config = dict(
    intermediate_size=1280,
    norm_place='pre',
    max_seq_len=1024,
    train_tokens=1125000000,
    dataset='wikipedia_en',
)
Each number is 128 + 32 x the weight over its row's rms, rounded and kept within 0 to 255. Layers, rows and columns count from 0. The size above them is the row's rms in percent of the matrix's.

# layer 6 MLP down, 256x1280, rms 0.203, rows 156-231, columns 880-919
size [ 97  99 102 104 100 100 106  94 100 101 103 102 108  97 101 104  97  96 101  99 104 100  97 101 102  99  99 100  96 100 103  98 102  96  96 100 102 103  99 100  99  97 103 102  95  98 100  98  98  98 104 101  94 101 100 100 101 102 101  97 103  99 101  97  99 106  94  99  98 101 100  94  98 106 102 100]
[[137 188 145 167 125 108 113 130 154 145 141  83 138  76 155 100 128 104 143 111 145 141 163 141 134 108 158  90 140 167 160  70 113 132 149  61 134 155 124 190]
 [ 83  89 183 104 150 127 141 143 130 118 133 143  91 149  76 111 122 198 166 178 145 104 139 172 139  81 121 127 146 162  72 109 134 170 139 117 120  87 116 122]
 [122 156 101 160 151 165 107 140  67 119 153 159  71 106 174 128 161  93 127 104  86  68 139 158 165 139 107 141 124 145 162 148 132  61 184  94  63 123 137 118]
 [139 173 127 125  99 131 137 156 119 148  92  97 132  93 124 167 138 144 115 160 152  97 111 109 108 142 152 147 110 105 154  62 157  92  89  98 184 161 161 149]
 [121 108 170 153 155 132 103 184 128 163 121  71  84 112 167 162 177 117  95 130 175 146 100 151 131 155 120  86 105 156  95 181 124 160  70 155  54 206 133 110]
 [130 108  83 190 121 144 143 141 108 110 144 156  70  93 114 154 142 169 173 161 119 134 124 153 149  87 141 120  85 183 116 139 142  94 173 100 164 114 153 156]
 [111 144 140 146 173 145 159 172 127  79 254 135 111 117 102 196 151  64 142 179 174 113 135 115 106 120  34 107 152 110 124  98  74 133 149 158 120  92 168 109]
 [137 139  77 134  79  66 142 132 131 137  85 211 133 140 124 163 147 160 135 146 144  90 159 168 151 142 140 141 156 158 141 116 121 132 160 100 100 123 114 141]
 [148 101 194 102 185  90 103 126 138 143 113 174 143 143 109 172 170  98 190  47 151 176  87 184 126 103 177 153 126  78 185 106 170  80 141 133 211 141 103 147]
 [130 140 121 146  15  77 105 167 142 102 195 118  86  85 161 172 148 102 137 135 137 101 162 112 144 122 101 117  92 100 102  97 148 144 139 109 154  87 179 107]
 [163  83 107 131 123  94 170 157 156 163  97 121 125  98 178 139  85 154 177 154 183 116 104 157 113  82  81 149 138 128 161 112  91 124 141 141  96 149 113  51]
 [153 136 117 163 104  97 123 127  81 134 148 150  66 126 194 140 156 108 120 152 101 166 147 136 152 110 159 137 110  90 129 125 157 156 167 147 170 177 147 159]
 [162 152 176 107 153  92 157  96 156 111 105  93 141 112  65 183 133 154  70 136 130 176 153 115 118  67 173 117 132 142 149 140 143 117  66 119 153 100 117 119]
 [130 122 102 109 134 171 135 164  99 146 150 120  86 132 101 162 105 130  74 134 142 106 121 100 157 121  92 118 134 123  91 143 108 167 138 144 115 193 121 151]
 [111  66 177 139 151  99 155 134 139 109 171 163 120  82 166 213 150 122 169 120 165 130 124 107 112 118 124 151 201 138 102  54 162 125  75 108 226 150 185  80]
 [ 96 107 109 148  77  82 197 187 135 104 140 121 149 107 168  84 172  55  98 149 182 127  59 104 163 151 142  96 145 131 154 105 176 124 109 108 189 148 118 130]
 [169  87  65 147  99 108 172  84 122 135  92 146 168 126 118 143 140  53  96 189 136 133 119 128 130 125 198 150  89 123  90 133 147 152 151 131 122 172  62 124]
 [108  96 118 168  97 119 143 157  81 106 116 134 172  96 176  85 123 155 122  98 152 158 163 142 173  93 185  70  87 151  77 116 136  89 131 107 112 147  92 115]
 [ 84 146 133 120 162 177  88 165 139 104 100 140  95 119 116 106 143  83 130  96 156 135  86  73 151 123 117 102 170 124 178  95 101 120 100 173 131 108 110 118]
 [ 92 114 139 150  71 115  81 168 152  92 140 163  99 103 151 117  89 127 182 141 135 135  91 141 128 232 173 191 123 202 179  86 132  73 112 107  86 136 104 184]
 [129 144 103  92  79 120 135  97 139 163 154 148 237 144  91 113 126 134 133 157 101 153  59 127  70 159 120 133 118 129  99 242 144 140 151  92 144  98  71 163]
 [145  71 109 156 138 146  58 167 172 144 112 151 143 136 129 106  94  94 179  80 119 151 103  96 129 138 180 155 136  99 158  73 122 169 111 145 107 109 181 124]
 [131  97 156 158  95 126 116 120 108 162 112 109  52 124 117 190 110 147  66 140  67 155 111 108 150 132 152  99 150  87 112 145  95  72 129 122 185 148 159 150]
 [ 83 125 137 126 141 161  97  84  92  95 147 116 117 143 122 144 145 105 111 168  95 145 128 133 114  97 142  97 170 167 156  47 183 139 176 149 111 119 140 130]
 [145  81  79 104 136 117 134 190  75 114 101 130 147  95 132  74 127 124 112 157  73  80 116 109 128 144 127 144 154 107 127 113 121  90 124 108  80 113 141 104]
 [102 119 132 114 194 178  83  91 122 104  83 122 138  59 144 103 112 138 118 139 132 147 125 121 204  79 119  80 133 107 153  62 148 152 127 130  98  68 138 170]
 [137 118  88  97 119 104  92  90 115 107 126 119  92 118  97 103 148  66 196  60 115 184  81 123 160 111 142  96 164 109 135  56 131 136  90  53 167 121  98 158]
 [153 134 186 139 108 138 114  78 115 182 155 103 105  94  95 127 139 103  73 126 111 108  66 160 101 135 172 140 112  82 173 141  88 137  98 139  74 120 149 164]
 [139 130 148 136 151 114 156 114  81 107 131  53  95  93 109 104 208 239 105 128  57 105 141 104 177 204 131 126 101 137  86 158 169 117 157 132 105 114 130 190]
 [164 157  84 122 103  99 172 125  90  93 143 153 112 175  92 161 120 130  95 145 110  70 151 107 146 162  78  89 166 103 110 140 105  86 151  74 160 127 155 138]
 [101 127 180 108 146 167  64 161 150 139 131 106 118 109  55 103 150 146 118 152 141 155 129 143 157 142 156  75 128 135 136  99  75 115  93  89  82 137 171  98]
 [104 169 107 110  92 120 103 103 121 118 194 143 188 118 189 153 149 110 116  98 181 149  86  88 141 134 185 100  95 139 123 101  76 145 118 135 163  93 126 151]
 [173 111  95 109 110 108 100 184 197 100 107 145 126 190 109 118  83 172 108 152 207 112  94 152  90  94 140 112 115 117 135  72 123 170 112 122 124  96 127  73]
 [ 77 105 107 131  99 195 115 162 147 147 114 132 122 104 111 143 114 116  92 161 170 109 168  92  82 162 114 133 118 109 120  98 157 101 140 201 123 156 112 143]
 [126 140 103 121 152 169 177 161 130 145  76 132 156 176  96 145 150 115 167 130 103 164 177  85 140  86 113 152 113 102 171 179 132 135 115 111 141 107 113 104]
 [145 135 186  66 139 169 121 192 117 122 102 100 134 145 119 140 130 114 121 122 112 116 108 140 115 150 163 106 172 133 127 190 115 125 147 122 169 108 105  90]
 [116  86 103 163 120 108 107 165 116 154 112  97  76 194 149 103 139  99  89 120 122 124 130 138 164 114 125  81  97 102 113 157 121  80 163 146 189 160 138 140]
 [118 105 113 126  33  87 124 110 123 126 122  77 177  88 164  81 149 122 102 141 135 103 119 154 118 148 173  94 115  83  44 125 200 174 147 113 142 141 148 106]
 [130 134 116 243 115 137 191 122 129 124 103 159 108 116 180 104 107 163 163 124 139 103 130 163  92 109 147 119 139 138 111  33 134  56 177 124 103 116  87 120]
 [101 133 140 147 144 108 117 112 117 124 126 111  90 124 209 110 199 157 127 114  80 142  86  99 105  44 117 101 110 156 121 104 125 117 183 125 147 109 128 141]
 [111 163 165 132 175 121 116 155 166 145  65  96 165 118 145 118 123 124 183 155 154 186 163 116 109 135  95 126 126 100  67 222  74  48 113 126 108  81  98 166]
 [111 143  52 127  92 109  87 182 139 132  92  82  97 156  87 139 150  77 144 198 132 110 139 130 152 123 130  86  94  94 178 168 114 145 121 197 107 131  83 222]
 [ 94  88 121 181 129 182 146  64  92 147 152 105 138 149 106  79 162 144 110 127  98 154  97  94 133  78 152 153  96 135  93  89  93 171  71  89  99 105  82 182]
 [169 146 122 141 168 106 155  82 155  95 103 162 151 110  89 150 140 152  86 173  77 147 108 124  97 135 118 172 129 141 135 173 106 127 121 128  47 114 118 151]
 [159 123  82 140  99  95  89  68  88  98 112 136 122 123 145 146 111 160  87 143 132 100  77  91 131 126 103 104 117 123 108 166  93 125 113 132 200 175 119  76]
 [140 130 105 117  89 126 128 157 175 133  67  98 170 124 177  89  98 125 121 204  88 167 100 110 167 160 161 129 164 160  93 144 143  91 152 139 105 142 102  91]
 [ 99 144 107 218 145 104 168 143 146 145 124 136 147 119 126  89 138 144 146  97 128  93 103 106 138 131 126 149 140 139 120 174  92  75  89 157 128 150 124 119]
 [191 103 120 128 140 131 111  81 136 177 157  83 119 112  89  57 110 137  71 162 115 195  79 173 149 119 134 118 155 200 146 126  89 117  60 187 142 147 106 128]
 [164 119 139 159  42 152 121 136  51 111  81 126  77  90 130  87 176 108 125 186 162  54 137 119 136 191 135 115 127  87 131 105 111 101 141 186  88 148 152 110]
 [114 121 133  94 116 133  96 153 118 117 108 144  96 182  90 127 127 136 129 174 158  99 160  75 101 114 150  65 131 101 168 143  82 157  99 157 154 129 153  93]
 [139 110 132 128 178 126 164  92 168 191 131 123  53 109 107 106  95 104 136 207  99  99 106  98 163  85 160 103 199 164 100 170 130 153  71 146 132 117 127 123]
 [106 141 132 138 130 125 115  57  52 194  99 163 110 188 122 129 129 162 137 172 146 110 165 101 118 136  69 132 137 147 154 132 150 132  66 156  99 164 164 141]
 [188 173 138 121 148 118 108 138  97 138 128 118 176 102 141  94 110 128 147 115 114 159 104 130 114 105  85 134 149  76 165 114  61 131 113 147 133 158 121 125]
 [ 99 184 152 130 167 160  78 180 142 173 183 152  92  67 115 204  74 145 128 103  69 131 121 135 148 124  89  83 101  82 135 142 100 159 147 133 128 103 121 134]
 [163 146 122 115 121 116 105 133 195 143 155 141 150 121 111  74 160 178  77 133 123 141 108  81 167 145 156 131 132  76  62  84 152 156 145 112 165 137 149 171]
 [173 122 102 164  71 170  99 192 149 144 170 122 119 106 141 115 141  83 136  90 145 134 135 124 122 128 145 112  96 177 110 118  90 152 106 146 151 145 156 109]
 [113 168 138 144 117 105 153  63 146  96 142 128 192 170  76 119 135 137 158 167 102 160 166 170 122  77 171 154 109 124  54 140 137 106 154 151 142  86 147 117]
 [112 169 162  82 205 173 124  69 165  77 142 155 139 125 109  95  92  86 131  87 181 155 117 126 175 136 159  99 173  63 140  21 141 195 167 112 130 152 125 126]
 [155  89 112 129 143  57 105 163 172  78 133 141  86 119  74 110 189  70 119 117 138 123 156 182 143 167 105 126 149  47 131  90 187 134  97  94 190 104 148 102]
 [122 161 152 135 148 134 144 111 139 130  71 138 161 114 159 140  87 122 170 176 126 137 121 102 145  93 174 118 185 116 118 129  97  30 101 124 121 112 103  98]
 [125 160 161 129 150 106 141 112 163 161 113 169  62 150  58 181 151 166 128 163  96  98 209 199  87 104 125 130 137 127  89 206 154 165 134 179  85  79 126 102]
 [131 160 164  97 161 117 178 150 141 174 108 146 130 122 139 103  61 125 147 137  85 129  94 135 151 106 126 130 135 113 169 176 175  31 120 147 146 134 108 187]
 [142 119  99 102 176 119 174  24 130 177 129 200 163 158 123 114 170 141 135 126 133  98  82 151 133 162 126 135 161 154 108 178 158 113 181 141 169 170  76 137]
 [104 107  87 127 184 106 126 135 125 180  93 199 113 100  80  98 178  91 133 192 108 116  72 147 137 118 121 171 106 125 106 117 159 185 103  88 154 175 118 157]
 [108 110 154  69 143  79  95 114 104  37 101  34  67 115 106 173  98 136 106 153 130 149 133  58 119 135 119 145 132 153 100 123 140 128 111 115  81  95 146 107]
 [141  86 160 154  64 148 133 158 136 141 102  79 145 112 114 131 129 130 125 120 120 103 128 126 162 163 115 117 132 129  97 169 140  96 132 145 199 129  57 117]
 [137 146 144 143 134  97 132 150  88  88 129 109 138 152 122 127 213 134 182 112 195 155  93 142 125 120 145 105 141 115 128 116 137 127  71 120  77 110 143 103]
 [127  84  48 116  38 155 108 129 146  92 191 140 120  98  92  75  28 133 173 176 110 149 188 106  92  29 100 156 126  93 151 155 160 130 148 149 184 157 132 119]
 [190 101 199  95  76 130 112 148 109 104 106  92  89 147 115 141 129 117 143 116  91 157 133 123 132 141 132  97 148  95  78 142 124 120 147 188 135 149 133 156]
 [132 117 130  89 100 132 150 106  89  86 156  58 165 139 143 110 166  88 108 184 115 158 122  95 143 113  99 132 106  89  82 121 170  82 133  88 227  66 121 103]
 [ 97 178 102 132  89 128 109 163 123 132 159 161 135  77 162 128 132 188 109 129 103 130  78 173 109 109 189 147  77 140 122 137  99 186 103 168 109 206 110 138]
 [128 132 103 163  85 156 116  67  80  93  98 158 154 145 142 105  69  92 135 110 108 168 168 104  97 168 153 159 179 151 118 155  94  67 146 106 119 136  99 127]
 [162 136 166 147 132  95 196 152 137 164 219 186 124 128  98 104 157  84 160  86 137 120 150 103 143 100 162 128 104 108 100 146 121 113 100 122 181 159  73 118]
 [119 121 137 169 117 134 149  84 117 153 183 107 132 112 134  74 123 162  95  66 175 138 177 136 155  97 142 137 116  66 133  63 124  90 140  80 119 136 104 144]
 [ 96  85 154 140  85 128  65 137 127 104  82 161  56 109 130 144 119 157 125 131 146 135 108 130 110  93 151  86  77  70 104 122 158 190 104 126  93 145 143  90]
 [136 112 124 134 117 116 100  88 178  65  85  90 148  95 119 171 129 141 127 179 160 150 123 184 118 142  87 129 169 155 127  66 125 135 123 168 117 104 101  92]]